Weights of a small GPT-style language model, trained from scratch on English Wikipedia.
Architecture: LayerNorm before each block, biases on query, key and value, untied embeddings, normalized queries and keys, local attention windows, value embeddings, an embedding shortcut, learned residual scales, capped logits.
Training: a variant of Adam for these matrices, 83M tokens, 10192 steps.
Each number is 500 + 50 x the weight over its row's rms, rounded and kept within 0 to 999. Layers, rows and columns count from 0. Numbers have three digits each. The size before them is the row's rms in percent of the matrix's.

# layer 7 attention query, 64x64, rms 0.137, rows 45-63, columns 0-63
095:473451398447467477617351480530551595514604554435541587532478525472458551509506409487470484544524468596495461467440459472505540490559443514502491488515478526513454565533456478559529526533495537
076:568443418445470499474470422462476456495510391494596578446500512522540484557511393416556455554475436580480468476513432434513586533569564515482513528517556495514555450501485517447517489599528455
085:391554390497495598473587420491495537523528443539461458508528547455505573478513500446466630487465448544463514477513507486532545487588492442505514451490569570515605475439550440436499533474493553
089:518570518518521516343588549463538511515502585477450512482501455505430534407440595447617500528442556517502520455470539528502540489476464445594515459463508477528556481541445494566511494425486416
095:459539543403498466418534485497468487546380522524532521369525482557495483501541586490504530457406552483517531475481518453433454552547386508534478482412499520526532446457467476588455452581453454
084:492539452450511496661556404490504518492451528444473426492497418454482525489517527523453576582517509569564495508487502503511617438512481422419569453553496445416428484491414502527499460506518498
092:454559434502467535520539447525547628483481427500462514481516541485447461492502570440506539381553453456500599472583496564540518430589455413457590492456507484593435499548522522484546492475485511
089:396607545506498468551604488529508491507484589548461445491479526489441435493540610510516623457408519428528544451481501513513421431482467463501564531475515459595507514556500491547489537446563518
085:574476490453582461520461463455479562537434489596550444619463414458517489532488539524503480562428465443615540488473508464538524494493574471412530517479528486489377460543484442512473418541510441
090:431645558528544521448557509559455550453549471504484481588478511502517484416437517447509526545511544484557436456490509553557428475485485567549474440422490409622437505590509470457524482491524486
088:507559572475438475593446580500512460550512556470460559512460476507528554498436452478583460558493536559467481447418438475530510483471456581591518541553433418509446536551501612589508488455524566
099:476437578483610439490397464525507536474511560523582349603427487457485493527573537578496520515523492438563529541464508456538428483514518441400492484481488516507510526592507451526493531553514503
082:386480519442504435417438496415524399529475462568506444526512599493543480495488481498522463464455495422466546501514500459522314552534534550515474501504551475519562453486600508514499460539486451
084:565508641515502535532488576543480470439483507560492480513493517550517382490538531483497495503475591580593450485454501545460485509444433554509597482501454407453509471472514534620492436584488469
098:500583497488451520505630427537449607539442511537426495442519512527450504416576567501490584473508514471596480454516506493551544490533472467552540453441501429591448460541422528476526505530459414
082:476454604471511454484405610539502556519543545584540505477555533461467489541432445533433502452503522510423534539529538561456419480505528561500506553546432454478470544491616466576563492609491506
104:464482538459495505527495382455481554506497487548537502564504426445541488543523453523545668449449504502501567523504460495606565523555585438490500517426504435461481457572588451430498476572499507
073:507393469502539459488376506494476471483492507494515382538525537567606439479579511578526423520425498527599556542531571518527545496402532543500429439502427431515514480507533476452535471531472501
097:635496538493499528448511534576435476524555397525543564489420441574472554539431452492445486529517520518498425477547493511478456473445539596579432553563449499501457527436452550584515454537531450
# layer 7 attention key, 64x64, rms 0.137, rows 45-63, columns 0-63
098:591495561496512475478515394514528538471495531471443479506360437464540390513582504530499487411515514412460450467574525456582476435472554495498550545552485428586551537529546520464535559460484508
088:483502432474567534429605445527552570520445480480402460474394528497498430548562486521419459451513505408584541503563539499447526457489511498427465454539516522573536539420500435513595520519490445
119:472456390575454541470479526455532473532517451467509385456492459568505468458567656562551566388494526456441521549535503415482530532520530487550512533503495544514450485524485558547409545505530531
102:454547502496539578493523576539560526483450523573419452527494503513442568490547443573384496429601461537468450560519530428451500444497528458387545479507480554489468457437511526529470466604428502
099:407478507479520543413524535538506521460454545674428502499502550519417495599560449563562545441550476492585465449494596425490528545512548466466543506455489488514486475471507551476504494528440423
088:523499390515503512462519467537550539521402534516492498492496505498542500497613501572410489397581458483378531487581546440521505466501515510479512517591465577486505547405607494517516562428474494
104:419414486538464567504447547444543579517502471457465439543603466530451506511528490541494556445502541592427442529461486404582553570500545365511454489503454500431477535531512572518456551482529494
120:487518515517494517490377544395476482533508439523493466542661531536530549538455497536473498490470528505415541517456405528473514540473490486502424511527585516384559437472428556445429426513497514
107:497511537413501487512533471572556558463438591529522525576459489475554459542462462382481408542463435545537468527520580492436498485435453515570498498415430506597555594432442529461516497496465531
097:553548443583465546490484428558439522494485488441415488493514527611419541523455551471381509523500469567515458540576572558431491481530453483520530498568458553477496521430420593500424436513505538
091:578470541448569487465474421578464550476528515521480580445469529503451569549462447558432496397501515504441457537598572533530498440565500531477574489590501547393509537583559505462567514474479483
101:554586563513410463598517514496435478456508541461487543600565478483561489484447536415465451601467494567527529520491490574486440533422455539597485476493497479513532384493475509432475495474545588
085:463499562471408510494545546446491501485484462525470405520509542542514570542414527427508491544469487558541554560462410532414512526547431474536429500454583446465541344547459455516493541567499550
081:574500509508444510436483478585430475537468490485448466425557558580408540514479429521439564537546441524491538496540521494606558464494584462383488557516537477469534476432535484451520532435558405
099:379452451525503573396504466524525499540451568574516451471554524463455458574634489557468548447563498508504497496515578499528525466496535467431465420524493563544561511389542531535488435477446484
097:570537552534493483605491477473405432444539501498528518430497554516484466484383475457550485615429473488547559453526400543483473529467483549557499548489561407455464493629451476527502519486534516
101:529440514446496553486480540596500489552465588494521524552492504428517491529457468527446380581474437601588502552523594506435479491411445428584449488505538502526478561504495463518585513513426454
091:489499615481519466502583519549523458505436536471533488529497547453479499515465480455532526551533462520572493499432536586555428499394474470502448481483500405649551485432591401428538474468516493
105:502533453521551468587509360503460536483550485520519597462469467535386482543482524376517481557517457469568485448596571511476501448556491547510632484504508521494495554496438422470502516471528457
# layer 7 attention value, 64x64, rms 0.162, rows 32-63, columns 0-63
083:468477527450559479554369497486502437540474473473522438460410491537343481478515529517510606508508513532524508497505474486540538507554462552533563627488498474507423573525439546466594553443495469
086:522431459503524525547480559444469499521439516458563608418499539493541592435505493577520469448617471528527582537411513361537475479444464500533538463512519493466459469480443492509501534393444533
090:547483474464522556390462507481533444435505481582499498514509549494638581551537476524467457581461497527478416575570500489515518533487533399570517572527510508459571446515549451460437439573501426
076:469494480487458417603569531484550463485537513524435532530539545546494501544549478552504440550424542456547470503534609411605457519413494550468549409441534586539431418486533508476458466517524547
085:416476425435474457573465414508542533540501608575426496549585478488519494469524462559510482497602453503418566457517489570513487519572471441524545449454507617522565525494562524529430446480492484
083:554544576516545548402426575425542384457586465545515519452445453496563480502495513519467545467578434539447485565570514440476516483554519539623501547567460512468496521474432544425516473486479492
073:509455535440521407524450473608561527467458398580517493509556542413566598497487529504499569515548493552501480497502524608476520521540461451571479523545490602399534506480539469566515470483570444
078:642437523495543563502375530448531400454561513526568458453457462518486571595585507499523504555401417512489477510539530503555456558481462467516496541430462518469470476523565541436474472497467498
088:585557557535514525410545512484420536463496456432544567551469511534573500527464509458429471570442552493476498554585459435432457442425506513584533474453527398492527447540533432432521470594506475
089:375489529549418494551484490562605495456528480512405546498488604484473470466488541511669513520567456469518522526514476517557468569440507457492490523581508561505492498511479498495514426407531426
083:450459482515538528473420560412555393543494500418560524488428474513432538505508474425486606519491564452564508558561526500558473542565508545553537545560538512529434539481383441484541545484446438
085:452501505489525458622581521515489592544525488542496520462536492432465502442483467517535512520650454470514467385463440527587497534487453588417473516454520502567440474556580548532515542441519536
088:600514484469547519426514527395455454539472507506519502465493407559517583486536521488378465574467454515455449526570579317547518497527498451577474531547487497496514459546474507508509497509440494
091:605539550533565491447458535446472466541572617484529473493497395492502477493571508577417424409451466448521509466530547436529473488467485482483495465398549487499512417513499553463412503578516569
085:494494467428487468530551497514505567526370585482446444493496489515476494440541458550468502390504535481538551462566565517580469464517532495365467411507496542570480476547550523592451570476507581
091:496473482513519472624432451539585476508507519464470549469487542465550454503524450602615543427634446537491502434442490499494549520463493559522484507471461539534453477434485517463501532357468555
090:512520490552478560434491461510572567493458389548498504487489544492518513521443509433612579592616426559431463520477431587478566507527555464507496475560460514452549606518465462499541480504543458
086:356603500490478420459471551511558432515556599512432429540568481480505486500537492533507415470574531477514577539497575410507502555447486466413516410443485522568484487476547524467486504481459476
086:522521426492464601448505548443485558486407489489541491435549563479556602418544553495397490531485561520518546588484454435428500473476506460490500512608521485520525596503499485518547435513500390
088:565431439528499520502600405465523549489430414457425435468619535481569496489505528447540503526553513485518553514539386585483477487464565453440450533540522508522583490491427481543449455477517434
087:415482453512509550585524534524490519570525572454428535495613487651449465482562448533539551558569494493520507446534461431513507527533468527539528430408509537573478506461541450441428532562517467
085:498496498483519526518543426490485474479600447483485389525540434583525490474624478498391461504433377454461554521511497492506526497432525365483514495489521547506523501514571530463421492589537459
076:504504646468563512500475527479472429518437484457483505513518491539617531485557483567463435571532458463523533541494545389425517537411465565549466492551527572582414471541469453499495452491419489
075:611446505567533525521453513426467466492518451524517528478557550495529602530517527494523520580491496584468457529418435464471588495452447462587508579473495488452449525464540526508522460561338449
083:423510504432538549463442558502473535511520557495531512419521515491478513533511482477462467522601480520427539497429470398429538455552549544425502538553498544538454652434480544430534474459413418
071:553526484584423457573456392506522413507540470524526551483446561477411529565474486422537530437461511583418467485507451565570474530527456432617494505524477558477520461489412493456493530490429529
077:570576490545491545397410562447494521441469445508564551489445468477486464441493576488471505448410494529572402518513559529576455502543547465588530475548498428496485438545389442454465455518509486
087:524470617480520511551449481547537438516466393506521438520517545452601529555428572453501522606570549572496444549499517511415538545451470499544484588554487496466446520550495484439538398503495454
084:584418480430511472505569488486489471565537550485519501498539534496524586514497456546516489507636379534472482533490555383489561498466473589504486518565463582418470554468507477440503492456399453
086:537502569535502440569442452518552529519531484511581551439444488477402529517575515482399531476497512459509525556536513515585506560528429398462560567424510555500432444516412566412514506421497486
072:396596542522558544484573531455433487478509423526531533497495445411427477490395518483508483518506524463536421414512395604468477463535536564462439533546545493458519474475538483536541569530416465
086:485588534515546441498479508453492537538527613497456414556536532541414410479522555496541469337458514484439544467475539457495497480516486443417501454465542506570473509438454541494439523499467615
# layer 7 attention output (transposed), 64x64, rms 0.151, rows 32-63, columns 0-63
081:417554399513496448593427480570555537559534577476419461574456528514468473478514549490496550498547540498435489430452570515537489518542461399493509494415610394527446496504518532498521579480496497
081:407392533546487525541491468542483517440570561515559517570529427484442459468470469507492470360456506497483585545517484507449417602494465571475439482483487576522540537554568467554545499587476493
089:518421448423533527367538492495586489493525455512534457563493465475436539535512553533529493502527429474501524581486442393491571529478608470452459450622485536506479481480565459442460549574505546
075:523489584507549492502491525464473316478486446557564596515477471458533473460435505483552432475483484470476488486551504557494516611392528605529471526564442503424555457448486491538494554460513497
085:493412504480477572474385497428542474526529436506483514489524562494485561513451477456557436514447508607435501567444410457513503578574557505509443495578509451459526643509589520476488491528465495
080:486495457406575421489485521557538592469462501528471487584503478455468465483580567543485579447507490438532535416502539501467519414503490433390537434492613517534529506579527504389506489562510510
075:490396394520474544462458431459605526513474478514480526514477475479469531549509541503474523502544493566488476544442392404477507609545615450457481450578551554480477519457549554438437571512521494
084:548494487439575515503532545518600465489543470519534442629490443378431433555492520519490516493481516514505499457488480431508534539395599488454497457518479459441437483498588524491472570622463529
087:508581591477548439445628524491422510446472458500557486518502520474517542412525524547514546470425432358568553490540536546496530445462519515506483486535520574543506388496425460512449464498547531
091:501441472421514508510363528482505404597462540558495562457495421514501620539494463536472544484567518552536447570480447453508533651534528485534437523498494524510501478548471419483530519520466445
086:428490408524566501524427502557549511563531557538502434600465499534433458421472569577492502493537463441545523494449578536537488511486478466493465513363543462560434411539524504458590543501533553
077:495453513621428538511444520512535457442522502389478510485516542501500504567436388473454464499548530556497440456536445480527449666518520546487519550471517543496517548476430488622468471446499482
084:514464531469542461458594470559529490457545533471497472596483508480435468415508508603546437473450463410513598475537539430439481464451501546407527469474533461524530453484554493522459517647536568
090:536591643473480492446555605477488456370521443510524480550543563425541437530431511480508455491419471505448524460455502588464476444461475533477538463481453473455516502560559522529486450566546549
081:509441600566470574474449537516434463527586532476567588509460537515520437453434515432514378486420551586453546492430481492517467476472466553583480527454436441453572515523508529567436483496497503
085:472440506499450535587366491513529506501573494513526532509498476388490452526495468432442506426569510619464497459504416488563464633556492504445503537482514540451511600541539525519523538474441456
090:512441384458512537500500396498515599593442514469508506509510484523493584521609473512462539508552537526560470530477379446527541433592512395438523501527561511513463545475445468453535486504436456
079:494446532407522516462388579474545352494499466577519464548553551515484468519436514450539447529445499491433499534498473481483509548541485571589479611543461470438550520580538473504436445531504563
087:421437422517482495395553437531474514601481581508477452534531449582436563470520548535588500491386502437556587593498542461459498476485512503515473456532467514560471490469553430511526458573449498
092:556417436521453571436508462470460522596481499496551535489521459485441594532451444477506433555497460553548563599442491442578590505596548438466477511456479530532520536461471391544543457514456505
080:416471505488468526505478489535544403528517406494552444551518558519528543443448419480540362528477455527509550533476525540568510614486484538486418596500539460479471567521469530611550462509434505
079:575538569432532520393566494427518471555493548531510429589503537441492595540414495475606419546450447515501504508440531452458552454439535488470423486520570472480549585489492502490460437557498528
073:495401550480568498477488525501516407491517530572558451517513534444452487475458483532475436476498424425449573470495477438477494546481595493473418581513512605460565500536509487595445519643538496
074:400467345454486531494629398513544539514534483501492465537525454453455506574491457551497508487494506447497531540588475483478545537468495485417566461614529558515474565438578488512548523532480509
085:435421391520513547430471452534561561571497512512437396576559512573426413466558482456539474495485528444451520484510505455474442510581548523457459541527513476518522627546571499542508493504426478
069:491493526446552519588506510483441555462497484510463606483396404454498499465499437578495535542589567505503410520511526520472577532464444487467575430511498453510441505498517531408597585431481437
083:468609504501521440532557512546440506448438510502474551473517466516539493513503591599499573473538503452592498509492484592427549372445446448498518400448510519524458364521488486444544490523507512
090:491445372473517447496497454485569469481453531494452459520468493482434522539551524525454573492558449439497549517511434436519566578559609400452529544569587589477490455441487522516453581552517485
082:479336447500507531476539449541545535514502480513488544581530473524483475420516447537458440429497486488446573452562493415477413610515554561395509553502528497452538545525555545522476521589491523
079:444529444503585463544472540456483474487497554497490519655436422416451515522413487512563513480551506553549423433444568514453514559522572537474475442453512401562426475538552500501526572501525517
076:504518438565479521487518532515501542493487513443467489395485547550545514533539411561434565525568501403485435480547558579482509363492482486517567479438500551581488486545426464531502460372554524
088:492592579471455480522470555479424488481504503534471560462549577499594411524488476414539458576478538515418468481448493549495530394558390536540534488514462414444558539575559477518530462450511458
# layer 7 MLP gate, 192x64, rms 0.164, rows 0-37, columns 0-63
094:632449563483529486455468413546525505446426527555477542497510423521429521472477535495584414452464493549489575539529501484505447517470517509481473522663494423541498458444478487536476517553386517
097:519574427592461500500489547412435496515522577473396507423495594552543591498456543474454532520488532598550402554505507502510610485485486506494521429528469512515468517495406516463507455420549456
093:486548437578478487521521509324454451459495487465428451524520501491524533488513512441609524421537495475558520442494505443475563624496502536527458432518511489480593530465500419432496473520439575
087:550466497522492586473440483468530496567425572507526409382468488448531416518493624530521495434447515546482497535518549432449439565422547522499535473416451554572551518480478456409498513514452482
091:499592547532489422503466470476493495492486521478502600491516431476491591412538471452540476494505472444540467438532480578417523513529446427400664525447495459549590462553493478504477520485577483
094:491504558544462526562519455491501495578579488478501501483464541492454583487513591423490552538505483453536505369537493449491405412454487471513582589476525485425436608455514548495450485446477594
094:514524460474551542399490492430447561489486540508425520521469437547494577440463512428482467514480509464457556460548539455596537541362429443449556571565434572536501477533534572575534530475473525
120:532502506451496500460479471531506499491506518479531542469510553612480578557516485508531579469440557574522441384409647418468478543456420517456584513475492408497448436536482492548483539510466559
094:519577568452552527528483550437480416482550563461480466515577589512515596492417424579558456550527434416501502525429527498470475584427514512480419493456482529536397448494489449503476458489562537
102:415594470521531477462526429480482479450482456559500626590452447457438526488478608523421472495558501477511526520534484505463507536478569450520421449534563421456539485521488598469588477410500520
100:479566457586558511506565576418572493441535421513462469490490502503428522452541398490511582471557509557410423476503475591603498466536442562476465410487549524453453488503479524453571488529532534
123:464508519446486490407415460496446465514488519526501586484562482545428551464531589519474518496437480465614545503509455564396480604401487482462494532521538428429511470386520555526545511488540556
101:445550554454527539603595482507550451496481552460509479440452462411556502437630483452453443522479551523509537516628517490491421493422443457485519487594543476426501525437521512435462504474510517
100:481540544442530530587559471514482506539485539503416605470484381522451520490382510507546545457512496525519500557536523480543457484515537445529512428477525429439504484536575453606524414424409567
092:523544505547477543457507545422476478539482450506505498460509437510508458432443552452481521407474620524561443586519490526511599502541473552572519509527466437404515500454487499446648414488510428
086:379530485504486494484547537526449415496486519602461632495408514520495451493505539417410480507437487511498538474430583500490463447513481460548506582500465507596502490458480563427496497526530616
110:476478490543474432507419476517488526476583511545569427537539544585434493529549568413527503494390522541535538505481495568487511488522466517656483504426460560467522483492431519547419506473597426
103:523569534408545517476519489521495504403509562548547444531471477464561507510494470460574484524429505499507499535456582563455458549553415451574452417464539458527524550418580555391488415499582530
093:501507430530382448453564518486496447539468461584488616494543482512441554453485517574481557505459620587445461469539603487503480451540459461542468510504478486523479443541435425571576490526466468
100:419444461523417508498558533513497620465489649382473492525572466527458513548458475430513494412520491477563485519467482464546535513532591578505494518541475386414489490482503512522512515505562535
099:468573514487426465438463448530489546559555530496469536497546530543554565476480503510526479522375585542535562438541456458537462565426487526608469486473505515506371515519491565428554530428588460
097:630509533452522461494479568576489554518503490477422479404581512510491542391465528526523493501488522443495493475522502507479439573350422586535546481518476540558447497547496398480489470497455566
091:456502486440542545479595518489543398411497496543462435459462498599554537491542478470563641521459507464502549561454498459417488485468539505503449566544483431477563562538443487518542408479492416
089:479453442449525436528450408599626546470481497478477553540528553507594449542541569517525464537536486492492581455427462520467502572472439527525486453537455535499507552464444566540500574410398515
095:550545533383495551497456514444514506561469518392562493476492417607529533508543521459469497491471503607500571494399530576440555439451442458445522451527570481517482585440425466451505484477476499
091:436510498491517507578520407573423479486519547465518560458468514426503613515416474489489490554507618453539458480420440421469525527414399511446484430550549523516509505520450549501556510497575564
100:575532446525492536514517444544559519507563490512490572537415506529464449507528479530554479614340496417506457531495497554517587527511441526508546483505504485608487517551426476471604502557428446
096:547499487546453617525547469502459510441602489479374577537498530470506480495504466464516629506523479463531392489535581521510580466524585468547417497420562427549513476488521565507506493451501512
098:521567554482521499540489390500563471431460460442366444502538435500527464578534566551489472491507530566518482530569409498423444519597493554518429461547483516508453435554415473543491496533572520
102:597444489468497571457543429501565481464581526392545506468514545519509556474448452574544438533520507602474549431492507474520456527583437440468531394524540488601470421466487557519494516473434521
095:527562485475406612399498464560601460438552493528573434500503436441477455534450576393593464515445505491554508466431491559598543477501516523542450523493471479483531447518435507529513545523522466
099:599473424463451511549463540557500496491554458530550559420455467521488574474487480602524576442456434533459430530448566481493534513536509501507454495563478550424442481415445607496507548475540614
107:579515510499471470438432480426529539512544460431414474573505505477499563428456483454521486479509570569611521519377553546459470531639521525519527444427494518447529438432466516497468509451443525
092:522453452539455520383540498400498526445641510506419547503454539582429490493555503540509492505485496566456495517494568466469583556446406404563502502471475548470511456548463539430486518530575515
106:554503526536560474439493530553431513442548496499491505396442444468454492511455566571518508551570611468418477479496529513536486528427450387464490464536571490536431516466496503466566414624494552
082:400508524474508618427529564407500421522391549513494457500447550484478501551529489472545437566467455412557420572553559559510497447473443487445443522484487445559570543547492525547494462544514516
094:559591433475533529445515485481524448460464409564449540471485474482428554558459593528538527409506419457576478480443516508555521498494434579523439458558490503516456459546400534431535589519426512
104:480447436479530504425560509495527380516487440507511446503563481548418587454456474516525461485540467479555593516465554530485610562563528494528502481515520472483470380555470422496579497623507469
# layer 7 MLP up, 192x64, rms 0.157, rows 0-36, columns 0-63
094:453492494608511493455517410552467563502539579513426495449492429521518451569517477462523500437448562631479446552574479570544463434551501532448510402503457475548481477544487495365482496485485471
102:468470527588583478502448505522452504542533533507418514524573536526578565608377520472463491534538513530474463579416419521464559415544510476440547551497426433531430486516485482513467422433510503
094:486431501433485509419552512485523393448581465525498524609528514481524441509533536458559504450466507472546532475465447441573572538542583489537480458520499552461509529592399416450429424549482434
083:560495548531513563466436469440464479562486516518534415418489541436547408525508543514491429416433439554413482506603566416451531509453553542457487551424484532555526528490550458424479505497413486
096:509529518453559510427493479418516477556491574551497555547520552597545511442567463481536466574448513437484445571558545563448494488476427476469641496448550418519519551512553453447478520486546400
093:530529482523513412467472438533542532424490572475465528536451422468554464531526428512512514420478431550434494585425460556526519579489479476538470429613477477560471477603489487512531573616468465
103:517485469445421483527463566573494505441513450431548544568532648452508479493499506600489464444514544450444570451427410419551459527575555530487487434533543472513452440484533477482492544429560500
111:532499410474514496443493523612525563462463548412459534472462496566531500515449516520546530549501516568553513437544616482540570521457456497462474532509363490420570551527518439511521487454573600
098:481401459466512462481594517478492562587527533506524503476381549420531503484578492423482504419499488426479512523551485461503459444501520417404526528483507459520610609526532514514549601547478518
098:537546623551511479515525481489467566477428598423429504444506578421490435388539545501524488461502559550548543553610529505508489475483494516563489408558536478439514523532453476472556459568483445
106:496627395453550510517558514542494556486550539509484545554474503482480515498560514491494517536508502549446515533512452568439488516484440514460438347446537436475416516621516444464503398537558473
119:539450522546486534549559557576536543499481517504498419483366494507521445524494494525589487424481524523468392323466538473494553466504480512500496499469484579505422561569527408469501462531456520
099:473464462405471525505535506555606562489499577442556526491471556422629533489520366483503506539513565448450433560502503527451516533462470483437576532478481444582473509437532495488494521482516608
096:410528558514514461397567496545494559533523460569580522537529553514407484499440509447539467459515501490530416495528415484484485496448403564469494543505493427572511527473564393412499405538555483
083:450471506493531594421431555505476498545473456530596507548423527543582440458469487508533486419477474561486459496490544552502504536543551537616532531464415433413452572516507559482595449482481418
093:491473526526516405498439479412594486502495441443495474597546524462503496520533463576517570453569520480510473452519474605430545532472549519402592559486521479396537413531478432524445469515490431
097:529442470510467372559460396554498505486536540495553567509636505529467435545501492492556476495326449517504581466547490477446518530507522517498513492454526562474502419481449486470420503553479528
097:511542453450449380589454492503415469596569492451527512446493479497520567487644514474525516538496483537459467445561596527551494492538498430484476555577513456486509433511417525458462524456470587
088:482520511488493481484528529614515505497523456538585593538543456486508555549434539546494507499454552537462487445449655484505406427552446496569467504455450410564489436523391486482526518468462440
100:466542549559506573580558448594545562559416492390467498496470493482557492525464581444547503422459433496537469503433487601534429481549457506527536467543469461505464449576597525559460463474459506
110:525581495567556485539599497479519457509596502522516530458369468450533436487574485463472485453500413564449435497480566555450521426612478430534521529517501416487542463485552469549562452441497508
095:588555535502540533512541554592486511527547469484426480515569525524500562494510450490452496531476458475419449476641476493544507580366411616495523533500428473560469536509555438489472508441486490
093:456479433493524557656474442543545538502448464452615577564493556400478533515469451482496381537439479516450519494477549442532550465492593500536481480498500488574486516471556514507464536567502572
097:575498386446493429393532468522574551499492418381490541561554516459566555438436556445509497531460483478517492543405491478531534539447431525456516602531485465486497508451500511588484552446497514
099:427544496487539588395496561437552477454430459498494474527542523492511524457381489520491491453574499460472517460534632419412548538487558532548439577477470536441485521440571451550528570513512497
092:544536458526528488530460518530545472395557528518446454479600431439474460534437581506439575550485488374566520514484498524467503469521458478424524520449492586578483380424512506530522459458420515
099:468458448429392591414422558445481561508529422537424572430498571554510495454520515492528482587474557493440514470515554532568466484497513546476582515551513560560492528541435436459537506533588490
095:491412558477487433468489554639509541375552527463464444460454479476447485546506503529471460458433540495546581509456436490530483584472546546524639482522523601457534472447536464536514500498498547
098:490522423432533493451421491481492467417566443433478442481539451488432554513543512593437468563488476560523430538482527423374546557616536495504473544473495492556592437566512502489475520542547487
107:583513408511478573467526493545637471413506438501563513479565565472521445421467512517558421557578476519500533471432498527411440502602514511479484501468470577519452479456420560504493472480450544
099:524481532510554425528453586568446543435565473427421569561632461477517479441495469601447476512477466532498554545552473580453484493426509426435449477436515493508430505494523424552519539455469474
103:580487560491496481605477411514518448530514436481524448382505412451507580564486502554520544504612567485537527464629489507533453541454531457426489508500522569413523472464493504558547451516466507
105:502544538481539577510527395459504555554519453509522428544561521444391474523447529530505540422509490485559524521508461477412572480459491466514433477533490481552513547416523456389625479477613483
094:485506460527539512420558455495527505434546543597462528492520534643452432528576494532491552539426531462522469524559478439467460493434518494547488514452503416527480526588490560458533543511635404
101:612504546573471476556453475479488411550519563533440446535536491513468439419545565404473559496510485600458453611426510530437429446521506501550528518543500532560484539523419504509424525497447454
092:490513384495536429525491560481446459483544456485514510564423509537524459490457514541564527376519457578542470532515572508545630487489621473563444454473475519398522541440517431456489489515504463
091:476391579521466514534487515593482529510510555368525558535526506470494456550546437485460472527482551474424564470589499489405500482462571411504575562412545534501554491502522423465498452542573482
# layer 7 MLP down (transposed), 192x64, rms 0.143, rows 0-36, columns 0-63
093:485429507542485559505437540516484488511484529525587487471492487490536469455405490556622473486432472520376534562534451500500444408631541480474472441468493515537433531582490551558505466583536437
106:514438564423573513515464477490549501443487508585547416595405543531440433504536488553513436461450507501497540373498484524461477541560522511363470502460559531475517499545544420572507533562470494
095:560454542453553555503459498643509467630495523596475427519434438490525421578573455472471486453553510493369486534446424498477503439516490491446532504510490488499475531506529508448456493460497588
088:531463461545556515452460493402580517553505481500548495484498543434621379492572588462499418523511489506462492541500495434423504421468580517469446524454488524551494590512570388494453514490544494
099:418512474529511509433516545520473453495506526493529484470474497562491559441439411471464477512546596428585468543469445413523460494565470536445507578572399529471603527556490432609501506536432550
097:550430529379504494538436466536483488433472534512529517442511536543503419496449561470421497545486417484549444412569586467551566483425456498589555545389511529489464549473542545492494502519494592
105:416610473424512530548500508509524414306570529537450496519508532457515516513583478444482456542487479416506506493508501453513490482486525537588487384485587593518507523492516497520535502478550474
115:504395480491457514461490529430518549512477479465482503465464542520499431540444447477523498463466425493556456486503562506595516635475523455538447433567449560449518582583544516599515572481399561
092:433418410538372497460559408532473486492590494588499594452547439466565594524526520553451485486522536526478417510490512527475552558507462577477525489551509427520579502490532534504425453493520540
098:380479480533558481570540483444552446522504516578563494441527513557535458496460545567461524508440512560510471509468465460562596315465465511464468487530461475500505558532573408533514481514555454
105:463448484605542585460622473503460560504454512486466465543486446589537522497541394489548451477530397471604518493498492489486532458406460466604490460482520495417521552464551482501459535494439550
121:492545468557498493553539533444543489484579478410491460481443462609410518459431492556500452522534467509508625567472468562512485472495491580541484458398464497480503522489497527455493414600580400
101:552419471563460416500510474560494511525565506496520441507490477581428526583493451518462395484493592523473523419416485567507578403561522562481502559492443554439413427505521483542560468528528532
095:595496567454482410543440595599490557540540442441461536526418558542408456468445518514508502485486533505491470478540459592581494526494516365536517496550428541470442436477528470565466516488503514
087:550475534423535486597501534465437522523613558477511546514422583470469507408508561537468383559427573492458520467400452495504522443502480471485417520476565548466546510591518479499443497480558517
094:480557530467456467506543437543492493539542551581471558497481520496426614407452462360467535625451549500625473486529468488580469513442574484490551458467436509465530516466477472472480517497531467
094:558477472468525568493544503428517522468491539498371467467481529471588575548466441512553464514606479471510541460513525438482425442441484476437541517479425499505489530470670420534555525563495483
100:473488479446514522528396612461506536459432423508505586460479521475514487594456514442556465496529459522478425469502399536490589524551543467495589497599588531575508482479475521475489520404547558
086:550440487476546416545507473412436518368480465558476558516496466391523512565591520511514472502475608431513556456502556457463471488529507496429488639506528511526512461496596484511565479524502540
100:521444609453501415527432472465523473555512429593439492478468570471480445505568460449478452518593580552547528509548563475568497379470568456501432501500544523581470560476453477516442518446507496
107:588487520489473479604560399520499461555455387448481492453531495540462515510476486459606601516474459529444545503474557560508541563490474523496471449468519527516367592474467472459407561505505525
089:477479503565488483513483453391438467540550477495560504607477536504472374568512513534502422539454407436511514526472481552517434565529492520526519581661434514546524501553490448466447538462490498
098:481530477528490492533501509521563504524471549433480531459569516474510406535509598555526464474395495512509503517469539478492492456420514482583462386573575426505491481525506433487506381634508400
102:459555454452485495491477474542554479491563555504493551541436568421477493539573441488434532498477483546468544514448480397426488537415563435558517447436496566542643582570489454552489497449535460
096:506504419559576430535484480448474501529469539563517605450549515538505598456504547384524480543528505474574576566430487541523497516480502391531486458414539573526464498569442525433514522508450420
098:473523501491547564518491474457534419494523531538486534517481503638539462491601535420558522488490397551441560569445478553497504464399454472625443453500458500519531466511471537434408529549539459
091:456507504464455367461431549503421537522549492567451479520494519397498451470549531521481542527481501537413556479595553485466548556622414522477484484555599517477419556467479477518481570541502533
098:582532569576436471579522455489545477636481489491477544479497506496481425458463468441443481558491400504459576475527476452484451547479433515525559394490569519521615544508440485491469478546564450
102:595445470391437523495488501564558510516490510443505552575424472530521488605506442457362523492467526540553592491450473460541457420537479518486540573450536541546454445540503533439470477504449571
106:485627492461493535482509523500501512417488453555501422533537554519491517577571464548497506452512482491544596613499496417481541523423580412474487517529472456457566430434397574510469447457454482
097:596495453531415494469601465514571438503510465498463490464514517574540457500452439577544453515567473458546504507475516452614478547403529479582499417470543540403439449445558477466453538563494471
105:499413454525461483559474454509528572493605516517496568504349467489463483553513465491526511557507377501517460486525490484508596370465556543555578470464556531551503539528480480430459504459518430
101:482544481454460452555603523522609444479479523521437539491505618483463464519510490509466557448491512590539483509508474360480486511530501483516554392413498479437509451546548459556489534576393494
096:489487474482497461534489427472461531609498465521514443573477491514424418556569406477437538602639457494498461512585546461532438560496554413485457506553484536463474497540586484515491539461569494
102:519509446448537514494431512529503386538439568528418419465581481514569520566449504567432521487485436519606518530572567447466500540491455533382586525559578510496530433485476451457480532497519508
087:464492567440536598492513522493502475437562618537409455460492498565503502488508519409483391498468503531555445469471610518457565479447534438499390503413503533518525530551439498536570493559550479
093:411433488539478561525496493578439487493428537495461526456536464609479510512456460438523542527426474642459523455526589493517483414509521457584558424500553530572443458466426538526516486488573483